config.toml
vocab_size = 31805
norm = "rmsnorm"
attn_scale = 0.125
bias = "none"
init_std_o = 0.0322
init_std_up = 0.0372
Each number is 128 + 24 x the weight over its row's rms, rounded and kept within 0 to 255. Layers, rows and columns count from 0. Numbers have three digits each. The size before them is the row's rms in percent of the matrix's.

# up: layer 2 MLP up, 640x320, rms 0.0384, rows 615-639, columns 0-79
# down: layer 2 MLP down (transposed), 640x320, rms 0.0371, rows 615-639, columns 0-79
# gate: layer 2 MLP gate, 640x320, rms 0.0361, rows 616-639, columns 0-79
up615 095:113149121131095168134145109125128158077157080113134084111139087111088126137110153141116063135156138140158126130102119126114108087100110158143161159126144122133111166169132135116128131143098135129122106134113115089139128091098122172167179154
down615 103:096168100143158182165118124106144157107137156091150130112129131129147166101130148175098105124121105133114186121096105102100137132136124139095163138119158170113156132142154129108104143083178123103158108158099108137135126129156124075144090091
gate616 097:102102141089149165143105135144153091163165138123158155112141111161111165144096121112144143129130121168131137163117126132113097112126099126146173133106117117125134112115113157119163092143159108126117146148136089127156132141170133130099110154
up616 095:136110119118174133147114158136149076136128125138177171128144125139146123146077170141164134133079154144141087137128125118142116162101107103144134106103115116131125085131111149131130133134149128112150137128141101148132163164142134132126095152
down616 095:128187133158110130129149106079099180134126121095086111116114118111121122121186108121090101113161104104131136115116120117136161122148145154104095149165139150109119147117157115123116139114109130151107096110137150127107120101104112106147144116
gate617 090:136150111164140103135156103138124122136102136134171113104146102105142139183121144149120132119148152133123130159113129155139111134160138108124116109125142108145175103114103175122096123110134149106148114085128132121203119137159146175109130141
up617 107:102107182109112146097086122122164139131169109119137126142095145177180122062102078122116179137135132155138122127101101137131074104151114162160131129124161127128147142156164139183146129109090080149155174137138114152149109136123159177119125131
down617 100:159160075140129144162168120142087137123106142121128126114143122094074125184168182143132088115112121126113115128131167123119177140105146109108133148113108125131094112111090106103100113148169172092097101136111162109100146106125106074151138121
gate618 096:139106126121108120128107122135113132138126142106157149104137121111109136163173119170116126143089126154128098181107118126117105135113135109121147107108154125153132100088096125133137157113093123131129128080094111192105145142153128122127115130
up618 099:114106178135172156113148085125118114126112103134131099147153124097119162108118160095162099081089128083123170113078153126146107103125139131119118119150109144103104112140189108093118104164154112105111158174179114119141096079127081119162127111
down618 098:139141106118120123146095158140123141121136146102118140097132130136136129149145086175082141189142128184135097142147105117108148165145109131164141114109136110133149133090061151145154147111091145148138090080093128134098141173135157137082102135
gate619 107:155144137132134102111136178098122145165127124124133174122096118137140112135132100118130121119140159130089124072095114065120072117125121098117119128129138150151112148075159131118128131140151105146172133115162118108121149142117103145112156134
up619 097:128111130149156158084122122103161108150091169117153132099081183119116140121130103161118160119107114120118117137144119118127146121115177142128135092152121106185116096125099115136100145164130158156130158150125131145144075121143156090087108134
down619 100:158154126149138090131181159101109144172107134127136162129116118115129097108169114145136069114116156124106142105090116099107111137113094104102131168137177154146133131104143151093122097143150122149150167106166098121098149136110106140161154109
gate620 103:131119120105111159131096160124113137089128151100109158136138126136174132109151148134148117103143150111112113129099126110073086141145121070144126125134112154113133120127108170125157113125108130111119090137107120139175115114166142086122113137
up620 104:131092094135126130149084108134071126115133156121136123144153176139190080131121107120142123096086139115090125124126114100108151132112121086103133123120165188083098086147135126142127123140121198101125119099105123112150111104116105092142112143
down620 104:132114121130137091123136105161156119121146095120147151132135112117105149141137116145089172170151094140147137156192141149125154086141115132139145141143115114150167165123167097100104174142103124114150148108132128115101164141096114155147177158
gate621 097:106138144104139125114125140112154151136107133072115172098167104152111106088109144095130108129112130156094134136142153123173084119133161108112084101142138141111069118176142117125146112156125116131086157127148139138146119145128155104116170117
up621 095:141171137096108109127167140135130112105134155144141150127113156169151171116142155159117119120132131136185125092099126146125182130113122186160096139095140136115138154077100151147129113107124121092132120109092124083123114121103141133124135113
down621 093:116091116131140137125096125126141144155115095092107147108148091123109092084102149083151138153114119150092101161145130104147069120125149093108118126149141136114095105192146105085127141146117113153100143142169120164163119145125162122122134138
gate622 097:141113089128132141141133117107157152165091132144119137147136139114092145124129136102102123147097122140122111168136149106133142147139106143116137101178154130104185129109123095168120129147069158162170134114117100109169132126100158129114165146
up622 103:134141187126149138147135111137128079092128151121153123106163115117167100126118126153112106134163122152138163109131129119116112157143125156175156096127132122109077080157115136098150127130129143080115146153152081154138142143152108111122139138
down622 097:139127057126107098114112142120123147186105124134093131145097127142087163113164156085113143129076135128111084176114098111156163101115107099113092126162143142151149174092145121170120162165120127198140110118086163119129113126122151142134113142
gate623 105:129119104122131139142128146134156111103130108139147139119102126147123195148126178090107137152105088100121087160148154171145132110162142119136142136085103148113140150151148128141152126117068134150121111126115112100134116132107153169164139184
up623 096:136161084119055083109110115129116082098149151091133157128160163129108084163129108181147146138172121085155122165078092136113124141124101105105150083106164109157138132146125144127139146124103119070124166157118109132128125107173170117106086178
down623 105:112148165125165137113122140099113166151118125138113120107145138129139068107115098108169115102102163151135174101133132086119135137104148162141141113165152166148084105114108104117117132133163123156109121108140150151146121112161109116084136086
gate624 096:124125136133092111127109070114061140144120147119102131132145180140120107123147108137112173165103146116120151118180142116147127135183117125092111119122137125122139134137142132091156182116161122130105133154135136128141131159114094088089141101
up624 111:159112142152148128143139165165211123128162167145145129127144118077113109132141133111160134104145134148152119133060113150082142140102159136155090120145131145095136130136143119151101085126132152121138134141070109154142133119156139133142089148
down624 104:106129125142123130129108170117141101113142183131158133168125092099114122094193131142175150116115119153132131106071213121154084092145140144143133137172108149116155104154149116124151101103121135151165144155094129160132143139094078147161135115
gate625 097:141195113158132123134123134150161119128137158123144131089096148185106117192104085124137134105139130055124118114123155132109128144140146132112090110156134176142141106094124131125125136113102132150144121129163164137162175134193156113132073141
up625 101:128179116108148128134163117115122121113175132132138152126120173102118148160149125125184111101143131119121110157091116139171128161189144142116107142148090144121100109134131139171166138148076159145119143100145109155143093103120142125140128138
down625 094:126069142120090133116121127128121142162092116117108089129165107113132094080125144135088143155119131172143132121144119120084135099074137127140140111128151134146170142137110134060099123123167104120131105132107144105101137134119132125106163108
gate626 106:149148121126126081140130153170099112134100115124139099151156185121146119143129111129171142140155099092126105107096157140138158119150135150119134099135139117123107119136117139135125096129113131118137082139127113100165136104167139094139136115
up626 095:111098141137105109149161160130133153145109098092133121121137185142145132112140123098200130129120141130138087106126123164096152148147159156138132115133148101113159127172124060165137152096134140144156133135140109111143110141117104112103115117
down626 102:115110104114149159127104109112134112128171161147137145128097068093115150123098131154077117113092138151129161147143106103138076116091109104107123153138127137128137130086134147118108129147126117140119166101129136143136135126134125144145129160
gate627 095:138108116103093112136146166139096123140145115120118117101135103119116127172143145096143175141110140121100084160095124144091123125137139114127078117095124129143129126182135106106140101130129101132112156079119180108136138161114110141111136130
up627 075:100168131123126123148115103126129102130131159157102100162136204125102108116131134150136124107144116123139180120175156107158129136119151152134140139156136129131150142076093147140115121147128156137157105182127129155101129115133150122122104103
down627 090:128118107132106148119157193164106137143099103146103119120125111123128121170115136127159144136109163137104111162115134153076127165159116121132089114088170129143132138159131144091121095112142115132109133084130179147119143157124138138126091118
gate628 103:121195125125147150165090145117140072132109110139106110106134092065100144127120131122105125122134126100120141130134101174146174151092120119125142154102162102102200093107114120126141109112130109073204129085124187138147134165141128132104169092
up628 100:159120155075134129131103095103142157118158145123130154131093068179153130133125151120155077130143147076120138121150152096126121130163157114126128144141101125174101177107136123129152135144096129124088095126102103138080147116128138135123134139
down628 100:122158131153146107142119162141147054123114117152099109119140156109115115128149120126097181108137108136133142119085133161136145132073137107131127150142112120100182093130103132097099122112169099101178146122130164126188127155135114105117159113
gate629 087:162092137117093113086128115143105145122154112115107158077123148118086139139141177176151109150092095115099140115100131145126139161166086131158162100123166162178145137154152139117177106161151163124114161191128079180143149144126111149099094112
up629 105:114129132153073096109138101131144151145136155114151142122137084099113159146150154144085144137108139118096136147128134162147120162156126132147155170126085151165153142092168081083148142154134146115160080170161076126129143167123151156139108176
down629 095:111127111122145153143095175120141126098134120154114128158113172148128117125095097106159115108147117151158133103109127119115124097104116110123106074133145105091102123170105159164101130084114108148116162101116183148110121070133086084119134079
gate630 105:110143173141106106125126180154105146152114139130128107141132179134131117128132147140098139126104088139076122148119110142158146089153145160172134107155127139158124128163135132131117145139109137071113130131125137108152156155136135132053144104
up630 084:146134079150092145146129067127178098119136103110130115090118102122123123098152117133147124115129155124171133130148140103108117135099112126110132144131158119082136115087133124120123104109132112188127151157106119168093109098112110120178154138
down630 097:128136166173120096118125180156156146156107131141121113138139170128141137136139133131092132111136090132067134131111107128155122115133105149166129110151102114135096170157128142126127130133099149084127135129114137136134160143113145158052150109
gate631 097:128180149137100122177125127159143147167129119146129138116105104131096158134128165102137122157102191135125119134142171101143109108132139124102183128151155152147150128142139088126105124111131167119097085121095124153144152112131123136103148117
up631 098:122099151146160107141098131130147117104135136119103164119160128145122045158097127149118104128120124140132115125107139099119115122142160117130131126184103128134161093153101109165143099164168161162108128120128142169112133139155129137134126128
down631 097:118110114102118123130161119132098118095145110140165085149092119139145174092159098120163140117149115103122133120123127126124120138114110141155137130120152099148092146096147145095132143088100120106145148125151111109130121130114133086128151139
gate632 105:170147097177111123110128129127125174122131119119112139144115136123123129082117089100094146141141116123152106136139155141130114137188144154114146130160132093149106126167121106097116153118122122144115129090158146147118143125130099147157118100
up632 093:118154156120125086171134142126124128143118102129135110137109107141114143127141157114151114100135167121136122130149095101130101100122120128124167132113093114106129102114091103104121129129112131125121113181103134124115115130101149129113103152
down632 100:193136117179100140105126125129125172124133117116125158132111175122122116068127102102096126130145139168147119131127127120130120150166135139111159124148165087132113134163120091113102145108122146150118115125136148143147125112098111157147083112
gate633 106:067129142163096127136133136106110110163084144145129141133154092128109122106106126135099114117151164112126150154104133116065128113158090159128167116156100106116124129093138125128145089134149128132105117108133184160122140099136118137142173103
up633 096:111101090133145129085142142142103062160106132108158135124136111126106084147124105161135107123155112116147132120106142123163139140169073161119101119133165139124182130137117145122121093157109161132144151098147172128164166121147083118100170121
down633 100:175104120095164137153133094171124101107171135119132109141087140143161108173157152127165132134084082126140120103141121167178113174115142116132099110123132150130159125139147116140126153138129122126132130126123101113139132147131119151096111144
gate634 106:127087143113121143093145144132111132114078140105154076142121156131153131118114116120146145110130152162124079174142138125156101119126089129158143081093136154096133119101122128094150108096190155109127105111064124079147105113115156155127106129
up634 089:102135109154161109143107092134143120160152120133122169126167098163120116123112113127119113162124106079130154090110091125106150164114171114103086187120114103139134101158115106135076140129091087140121174162181120149110139156144127116142112123
down634 098:132112125122122139107151148117115133107085140107145089106103156120171132095125109125131155097125133166114079174137140135143107112127109135176149116094143152115138133104090135113169135089180188112123104107067132077110122106119161134133114138
gate635 108:094114124128121076139091136100125115143125175146132139155131125137107164103157135088100195143087141119110125121123138132124100126156116134119128143152121125114114123113109101126158146136148134118131091145125132119122156121133110130144152155
up635 101:139087102138118099138111166118125093116160133126112126133125117116096181116150109118123122175115123104095162110181101106093156137174096100088140108080172114141108089062144140127142133095162124167145136138119105131135131122147119102144130158
down635 105:137121127117141183127166130118116163121104114101113141120113118123127115141093135151164083059136104109145106142126131158109100128122123147142146114106133115143115121116143096143098109115114152205104136133159147138146114142169123127121127125
gate636 108:146145153127150105154090122112144114105114109145086156134118130106054148096098155109143133128109155127175118173123128131107134141094129151097168096095143120137119111111110148134114105107136121157134127138105123131135131134105140133130160161
up636 123:124165133146113146150127185167133132116149116087132137123081125194094156108142120142161130096147131160145161153116091120083134096113151131148168147109102120146137117135131160124146148064129165118144115112119128109101134149097152125151157151
down636 114:121143124159150149076103132118135138124156127122111138108153123101141188104166115117125140111172144153113159142139127103123145075150131098105104117116061149145126123159109161099092107136103128112137131139082129173110124087149153150142137111
gate637 105:086085136111109100131118091150132104092123142125133098141093142130131125155102114138106167103123137097107120132103148121142097087149095149111104103168126123119103124076091122166143148154140119126171090151146153132158118082153110141083094127
up637 103:118097109104114112136148118144138142129156153111102106136128119122134141126119144092113127174120153141164117080153134097119094099115077097144128151144129144137157121115120120133134121157137118164126070065109166116125130135130125148136085131
down637 101:146148122135127157137108147090110124139108108134142153086124110147137125109125132135153123101119101122109111148101117155130155197102168154125141130107114111105121125169164147113114146077128150071106186138136088169118113110105128119138169120
gate638 111:146162134106143075135126151156123150140123120147101100126108163119165133098175118109129117124113171164108138155130157124128114144115156116105133111112121122147128110132145102132167098147087137117133092149113163111091108147123108155096097151
up638 123:111119159139106152112120166105091132131117126152092086125139095126104166124051136150129141127111163121122114117119161158111144114146113149137129125104140126150136118133075152112112117098092120156100180114094167155109109154113135120068110173
down638 112:144173125083093069118124116119147122120145128122105125111125121116135169110163096108128139126085156130145116118104138104150105127131157146133150118143137085144099132147133122143109108098149090118157127141143146128105091120143143146114089108
gate639 106:100103128127126118113133124098156089150106155112168135126168119117091156096150132143080147149126125153126108154141123123101160146114122143144153083133118159118109125143119153117151108134122183141151117126076125143110144154097093121167118160
up639 090:137154127114117090135159106168166133119138117131105119119097124142156128142082110114143093126115100126117139118125123134162117112109148135129103172142124083110144173124119108136132125136121092135101160138146164105142111086169137080070165130
down639 101:085104169139132158113131121099182110141117167118165122160148134103119180100156115139080135102121110127125100162153117109100194147125157154143131121128098129116113120147116115107129154131145170144148152113096109150100164137091092115147122132